Weights of a small GPT-style language model, trained from scratch on English Wikipedia.
Size: 14 layers, width 256, 4 heads of 64, MLP 704 SwiGLU.
Training: a variant of Adam for these matrices, 948M tokens, 7235 steps.
Each number is 50 + 12 x the weight over its row's rms, rounded and kept within 0 to 99. Layers, rows and columns count from 0. The size before them is the row's rms in percent of the matrix's.

# up: layer 2 MLP up, 704x256, rms 0.0631, rows 87-90, columns 0-255
# down: layer 2 MLP down (transposed), 704x256, rms 0.0624, rows 87-90, columns 0-255
# gate: layer 2 MLP gate, 704x256, rms 0.0675, rows 88-91, columns 0-255
up87 086:52 37 58 44 36 49 41 45 48 55 40 49 46 59 62 42 47 64 46 77 45 36 45 54 38 47 66 55 51 47 44 45 52 54 61 32 54 53 42 47 59 82 38 57 58 39 59 36 61 60 26 37 65 54 35 55 47 40 37 71 45 52 55 71 34 41 42 49 57 59 64 53 52 49 57 60 46 46 63 44 66 56 56 63 65 49 40 48 45 43 54 50 37 60 60 54 74 78 55 25 48 28 58 52 41 43 35 32 53 55 65 51 49 47 58 62 45 54 50 44 39 67 51 39 67 36 57 49 53 44 47 34 44 68 75 62 53 54 62 41 60 44 26 62 36 69 67 26 41 65 47 33 46 52 34 48 56 54 45 46 64 51 54 48 38 53 71 36 54 69 41 55 36 53 50 41 52 42 37 24 41 66 56 83 72 60 52 38 46 87 47 29 56 58 27 41 51 19 68 69 26 47 44 56 56 37 36 46 52 56 40 44 16 56 74 67 62 51 67 63 54 54 44 55 53 53 58 36 47 62 51 32 39 70 53 52 63 50 46 46 40 34 68 52 44 61 44 48 65 34 36 65 58 60 31 61
down87 084:60 57 74 49 12 44 48 60 64 59 44 41 73 45 50 35 56 50 27 57 48 37 41 53 45 64 59 37 55 72 45 47 60 62 52 41 60 60 44 56 59 66 49 46 42 34 47 51 65 43 45 36 39 56 63 69 57 40 03 66 60 49 54 47 38 44 40 46 48 62 38 60 68 53 40 52 22 56 76 47 48 54 51 58 72 42 43 59 64 55 49 57 59 57 43 50 56 68 46 49 39 53 57 59 54 39 34 37 52 57 53 41 57 37 58 41 59 51 58 41 45 52 48 27 66 52 40 69 50 38 49 34 44 43 71 62 42 51 49 44 42 54 55 56 47 57 38 31 68 60 65 37 45 54 56 38 61 42 61 48 39 46 41 50 52 43 58 37 60 46 46 56 52 48 47 36 31 38 50 43 30 57 57 66 63 65 43 51 55 57 47 34 45 55 51 46 60 38 47 52 42 46 54 43 44 42 44 38 00 50 46 45 44 52 76 52 56 51 73 61 50 44 46 74 43 67 55 48 66 44 53 40 61 55 58 38 59 41 44 54 50 58 64 45 57 58 49 47 67 33 35 58 38 68 50 50
gate88 098:52 51 49 46 73 60 63 55 63 40 70 54 49 56 63 34 47 35 56 53 56 45 32 35 70 35 64 48 42 66 58 21 55 36 53 71 43 54 53 64 49 52 61 25 48 53 60 41 18 43 40 59 40 62 66 50 39 45 31 47 43 45 46 29 57 38 63 63 53 48 58 35 57 49 29 50 45 59 60 62 46 44 35 59 57 60 51 41 60 53 33 25 59 38 59 49 57 51 31 34 50 51 55 08 51 60 39 53 46 54 48 31 46 18 46 71 56 51 47 64 39 44 50 64 45 43 53 37 40 59 60 39 43 56 33 58 53 42 20 54 54 76 55 45 53 43 42 46 70 60 40 53 31 42 58 39 69 45 51 27 55 57 48 45 49 43 47 48 56 45 42 66 36 37 54 43 57 55 36 68 36 46 45 49 51 47 51 49 45 52 26 35 37 38 33 37 42 23 56 45 58 60 42 58 29 45 18 55 57 44 43 54 50 64 27 51 42 41 44 43 55 61 59 57 51 62 42 39 56 43 47 41 54 45 48 30 68 71 38 59 28 57 77 38 47 40 33 59 60 73 26 40 59 47 27 44
up88 103:70 58 60 59 33 75 61 46 39 59 60 53 54 51 49 36 54 52 48 54 54 19 47 32 33 34 43 57 51 74 54 50 35 48 47 43 46 57 54 39 65 50 49 53 37 50 60 44 62 57 50 53 46 54 47 44 58 33 49 49 70 42 67 43 67 55 73 57 58 50 52 57 32 82 52 40 63 46 39 42 41 51 43 27 47 65 39 43 48 64 59 37 63 35 48 65 49 40 61 46 57 54 43 55 57 66 54 24 78 66 77 61 76 39 52 52 40 44 48 44 45 32 56 54 48 48 46 78 53 40 47 58 50 48 52 57 31 53 49 42 41 52 43 47 50 55 56 51 53 43 42 61 63 21 52 63 64 52 60 65 41 52 60 55 33 44 38 33 60 44 56 21 61 65 50 39 54 46 59 51 51 43 64 58 50 58 39 57 56 49 29 45 22 44 42 36 65 27 51 52 64 62 69 59 44 17 41 52 66 62 43 38 70 56 58 46 41 46 29 38 47 66 47 61 55 38 31 59 59 54 55 22 55 53 31 41 50 39 33 47 44 45 74 50 27 61 47 54 57 10 63 37 26 59 41 34
down88 099:54 47 43 54 52 48 37 67 61 42 26 56 28 34 33 78 68 60 51 70 73 63 66 58 27 67 34 37 73 27 39 54 56 61 48 45 63 48 59 49 56 57 39 46 50 26 54 59 58 49 36 48 38 31 45 57 71 42 30 70 49 58 44 64 57 64 28 26 42 57 39 57 40 42 57 44 38 48 44 49 69 56 49 44 52 27 70 45 46 62 45 68 55 61 55 29 53 76 51 65 57 51 51 62 48 48 66 63 48 46 40 50 45 73 56 28 59 60 53 50 60 42 48 27 64 62 43 60 59 61 36 50 65 51 52 34 45 50 57 51 53 53 48 66 41 54 52 58 31 33 54 39 44 52 45 45 48 55 43 75 50 61 35 51 45 50 69 51 51 44 58 59 49 46 50 52 53 41 62 37 48 44 38 50 45 52 51 46 62 60 75 64 56 65 67 65 27 76 51 55 39 48 39 23 67 80 48 32 14 50 54 52 61 40 38 47 70 87 54 60 51 45 39 46 42 47 57 54 42 45 34 67 42 55 40 59 43 46 53 47 51 49 53 44 61 47 57 38 35 70 41 67 72 51 62 54
gate89 087:64 42 51 30 36 52 56 60 51 31 52 62 68 51 48 66 42 28 46 65 62 52 50 64 43 41 34 48 45 34 46 43 37 60 50 68 53 20 44 50 17 31 60 56 60 45 51 55 58 67 69 42 61 64 30 59 55 62 49 64 34 65 52 43 48 45 81 52 57 70 67 51 42 78 31 60 53 39 39 70 59 56 46 57 50 60 57 29 53 46 46 51 45 48 44 58 49 67 40 64 60 37 33 55 32 43 22 43 50 46 53 30 44 48 37 59 62 54 47 68 30 57 49 57 49 48 46 68 40 23 55 31 51 46 44 52 72 55 34 41 49 45 63 46 46 59 33 73 48 36 40 27 51 40 48 30 39 71 51 53 56 64 46 54 44 41 53 52 53 43 50 62 44 44 61 34 34 48 58 38 62 51 36 38 38 66 52 44 66 46 65 59 70 62 54 56 61 26 58 24 36 48 30 61 26 55 45 45 48 64 32 73 41 76 41 42 45 61 56 47 61 57 49 44 48 30 46 69 44 58 48 71 55 49 51 52 42 48 59 47 39 57 17 41 66 49 49 49 48 53 61 75 54 44 55 61
up89 091:47 58 48 66 35 47 45 39 50 63 64 69 51 55 49 49 58 49 66 50 69 49 64 55 46 38 35 59 41 64 47 28 58 38 58 34 39 46 54 59 44 38 48 40 34 48 46 58 48 35 45 29 46 36 46 39 47 51 47 68 27 41 55 74 53 41 21 56 42 49 60 74 56 47 42 19 43 48 55 41 61 47 45 57 44 43 58 50 50 39 52 48 46 49 47 32 44 57 48 55 58 66 60 46 72 36 51 47 64 47 48 52 62 74 78 50 52 36 63 52 50 63 42 39 57 62 56 49 58 49 46 50 66 48 68 51 66 35 78 53 49 44 56 57 40 52 65 41 53 88 54 47 68 43 46 55 38 67 46 45 60 44 25 58 55 70 41 71 40 50 68 50 54 55 63 69 36 66 18 61 53 44 51 32 62 50 31 66 46 51 58 47 73 43 45 62 37 46 29 39 70 53 63 44 45 73 82 27 33 66 55 43 38 53 67 42 51 40 44 37 40 60 55 52 52 45 59 50 50 74 58 41 74 54 49 40 74 70 39 44 32 71 46 52 62 54 58 48 80 35 38 42 62 49 58 41
down89 089:65 43 48 38 46 53 71 78 57 46 60 35 62 64 45 60 57 69 32 62 46 28 45 73 38 33 43 54 65 11 45 50 36 51 58 53 52 40 54 26 50 56 58 49 37 53 54 35 45 52 76 61 63 48 21 60 64 49 64 55 49 48 49 46 29 57 56 38 42 67 62 38 42 45 38 74 49 38 49 71 43 48 59 48 47 42 55 52 52 55 31 49 60 75 38 52 35 31 47 82 67 39 42 47 49 50 48 50 39 39 72 34 57 43 50 72 41 80 40 46 67 58 55 45 55 52 72 53 57 55 35 68 46 40 47 32 52 48 36 44 37 44 65 61 50 60 26 71 39 29 34 40 62 57 38 38 68 53 57 35 59 65 43 53 43 48 57 67 40 39 42 55 56 31 43 40 34 27 54 45 70 46 47 53 63 45 58 38 51 41 64 61 52 57 56 41 62 46 40 41 44 51 44 44 46 53 55 45 30 48 54 62 31 54 52 55 26 56 52 40 64 40 52 53 55 45 49 52 82 40 54 58 36 67 40 43 50 20 35 45 40 40 26 56 48 36 40 64 50 39 66 58 41 40 43 47
gate90 115:52 64 47 55 55 12 49 62 55 60 55 60 63 23 25 58 49 68 43 42 60 50 50 48 58 38 48 42 66 49 55 47 46 34 67 53 52 44 49 61 69 62 35 45 44 38 24 59 55 57 31 67 48 61 41 54 39 34 49 49 37 34 66 58 67 58 51 44 53 44 50 63 45 45 52 37 38 59 40 52 68 68 68 61 69 55 36 54 66 62 42 58 35 44 65 49 42 53 61 55 18 74 45 38 65 47 57 28 42 47 67 54 60 47 34 38 50 45 50 17 42 38 56 46 51 52 44 75 41 51 47 33 59 46 58 53 61 71 63 70 68 30 56 40 62 33 67 47 50 29 43 58 51 34 43 53 58 45 45 44 46 25 62 67 48 64 40 68 40 64 63 43 49 50 34 56 66 53 62 28 56 44 73 67 35 56 58 72 42 65 43 79 57 28 59 45 36 56 67 57 52 51 56 52 43 44 56 48 44 44 41 42 47 62 63 68 67 61 52 69 26 37 51 69 35 57 68 42 49 53 36 47 50 52 53 72 37 50 52 46 43 44 51 57 46 43 28 66 37 36 56 52 51 43 65 43
up90 115:55 66 56 52 37 46 41 59 81 49 58 66 33 61 50 63 46 50 58 69 35 68 61 49 42 56 37 55 68 32 68 55 63 42 34 61 28 31 51 61 47 73 51 43 75 66 31 60 66 37 38 53 73 53 55 58 47 48 52 51 57 39 56 68 50 46 43 41 50 57 45 52 34 62 54 71 71 51 57 53 51 63 52 62 56 61 52 52 74 35 50 63 39 45 32 58 47 37 55 25 44 27 58 46 54 41 58 57 53 46 31 59 48 52 62 32 39 33 37 46 57 69 45 40 53 42 34 53 48 42 31 45 58 40 49 42 37 51 62 69 37 37 53 39 41 44 64 49 43 48 44 58 40 49 62 56 55 51 50 57 40 30 57 53 38 60 53 43 50 66 54 44 56 43 47 62 61 70 81 29 49 58 61 32 53 45 50 71 73 71 25 57 38 51 77 46 61 52 62 33 50 55 43 65 58 54 60 52 68 46 40 47 63 49 60 66 30 54 73 58 69 37 42 39 59 53 43 68 78 25 48 59 49 31 51 38 59 44 57 48 48 45 54 62 50 90 49 63 45 56 55 59 30 57 71 68
down90 114:47 64 48 47 38 55 45 57 55 51 48 47 46 74 62 53 48 51 53 77 40 64 44 66 55 66 40 45 47 44 47 50 58 48 42 65 43 54 69 54 53 46 68 48 72 66 49 78 39 47 47 45 47 54 50 47 40 55 28 52 63 49 53 44 40 42 53 34 40 60 39 35 41 36 50 70 61 37 58 45 46 55 58 46 47 52 45 49 61 28 51 48 47 23 35 55 58 22 42 26 50 40 36 70 35 50 56 55 66 43 23 51 36 51 46 64 44 52 52 57 61 83 44 33 44 58 47 20 84 28 50 44 51 61 41 60 29 32 43 52 36 75 42 43 46 45 32 57 48 74 48 40 53 43 73 56 83 66 58 54 48 51 46 54 33 40 53 44 62 45 49 42 64 52 40 41 54 45 44 48 51 33 24 35 61 55 55 66 77 60 42 63 59 58 35 57 73 53 51 40 66 66 47 55 27 46 39 43 75 43 63 46 50 49 45 47 34 37 36 35 72 52 59 41 52 65 28 55 79 38 53 64 55 34 57 42 60 49 45 58 55 57 46 38 46 60 73 52 34 63 56 56 63 59 58 61
gate91 103:49 67 54 56 53 52 47 47 42 56 33 51 44 55 51 49 54 36 52 46 40 54 50 34 67 51 29 60 47 58 44 42 56 22 52 56 22 62 57 43 39 57 54 64 48 41 62 53 42 51 45 50 64 64 66 32 28 23 51 55 66 56 48 20 55 42 25 31 47 66 42 51 59 49 47 58 51 63 49 48 61 56 38 47 68 60 39 58 38 48 47 54 46 45 66 67 17 42 41 46 43 48 44 42 41 55 55 55 42 73 39 63 68 43 51 60 60 53 36 56 52 49 39 40 29 42 44 57 29 64 41 44 60 44 66 37 46 54 56 52 55 63 49 54 58 45 40 41 73 53 77 45 58 37 73 57 66 58 43 25 33 40 46 42 24 38 40 60 50 43 48 49 55 54 49 42 60 62 64 12 66 32 53 43 36 12 64 52 48 43 49 60 17 75 52 34 38 54 47 66 31 60 54 44 35 38 40 57 49 41 45 43 55 43 43 55 56 55 62 58 42 72 42 65 27 54 41 59 54 57 42 47 34 32 51 52 27 33 49 45 72 62 39 46 58 54 16 51 60 65 51 62 50 38 57 56